Weights of a small transformer language model: MLP 1536 GELU, 9084 steps.
Each number is 50 + 10 x the weight over the matrix's rms, rounded and kept within 0 to 99. Layers, rows and columns count from 0.

# layer 5 MLP up, 1536x384, rms 0.0987, rows 1531-1535, columns 320-383
66 46 47 48 55 58 26 43 56 53 48 62 55 57 43 42 41 57 51 53 56 54 52 45 56 57 40 59 50 40 49 50 53 55 47 38 33 61 52 51 50 54 39 41 36 59 51 49 45 40 47 47 48 69 58 51 44 61 57 58 49 54 64 29
56 55 38 53 45 54 51 54 46 30 47 39 43 42 72 54 38 59 44 58 44 43 68 68 48 52 46 43 61 49 64 48 47 52 48 28 46 72 44 48 43 47 49 43 62 53 61 46 56 54 35 53 55 64 58 55 46 46 52 55 58 62 61 45
64 46 48 42 57 42 38 51 56 56 58 46 55 35 45 57 47 58 47 27 38 55 55 58 49 43 48 40 36 50 54 46 43 58 67 56 36 64 65 52 46 61 53 53 49 50 54 50 49 72 59 60 42 50 41 42 50 56 45 57 49 46 52 44
53 39 46 39 56 47 51 49 44 72 54 46 19 55 44 41 57 37 26 43 58 70 64 43 67 58 45 56 44 49 42 65 44 60 36 48 47 52 56 48 55 51 50 61 40 64 45 52 64 46 46 52 42 58 53 42 55 45 55 58 56 54 50 55
52 31 61 49 42 37 51 53 28 45 50 27 59 37 43 40 64 61 61 71 43 52 49 45 48 42 45 54 50 68 51 47 49 50 56 63 52 56 51 39 44 48 51 53 48 62 37 33 49 53 53 59 48 42 50 49 41 53 36 53 53 60 47 63
# layer 5 MLP down (transposed), 1536x384, rms 0.0532, rows 1531-1535, columns 320-383
41 51 58 49 56 48 71 61 58 69 55 41 44 38 45 51 35 42 47 54 50 53 41 61 43 57 62 52 45 39 61 48 47 34 57 40 61 48 56 41 54 46 55 63 56 47 32 49 51 55 52 66 46 52 62 59 63 37 49 39 33 44 49 59
45 57 55 44 48 52 44 59 62 60 46 67 52 66 50 58 46 48 66 49 44 51 46 55 65 49 64 44 39 42 71 52 50 55 61 43 41 52 36 48 51 41 48 52 26 61 52 49 48 46 58 38 58 55 40 50 56 44 59 35 51 42 50 58
37 41 58 57 36 61 73 65 33 38 41 55 50 66 60 50 65 38 55 70 59 52 42 37 35 52 42 54 68 58 46 52 52 48 39 47 65 33 31 41 48 42 55 39 40 60 48 46 55 44 48 31 60 37 55 67 56 48 53 44 61 50 55 51
62 52 47 60 39 39 39 51 29 28 34 59 51 61 53 57 44 68 56 43 44 30 38 57 37 59 57 37 59 53 39 55 58 46 34 54 54 52 43 63 41 61 59 58 53 41 51 41 48 56 50 50 55 49 55 55 44 49 44 50 36 68 47 43
55 64 41 60 58 60 51 48 68 57 59 60 46 59 48 59 38 39 43 46 52 49 55 48 48 62 64 42 47 35 45 54 46 59 46 49 46 42 50 58 58 57 40 50 44 52 71 63 61 51 39 59 43 36 46 53 56 51 52 59 46 47 46 50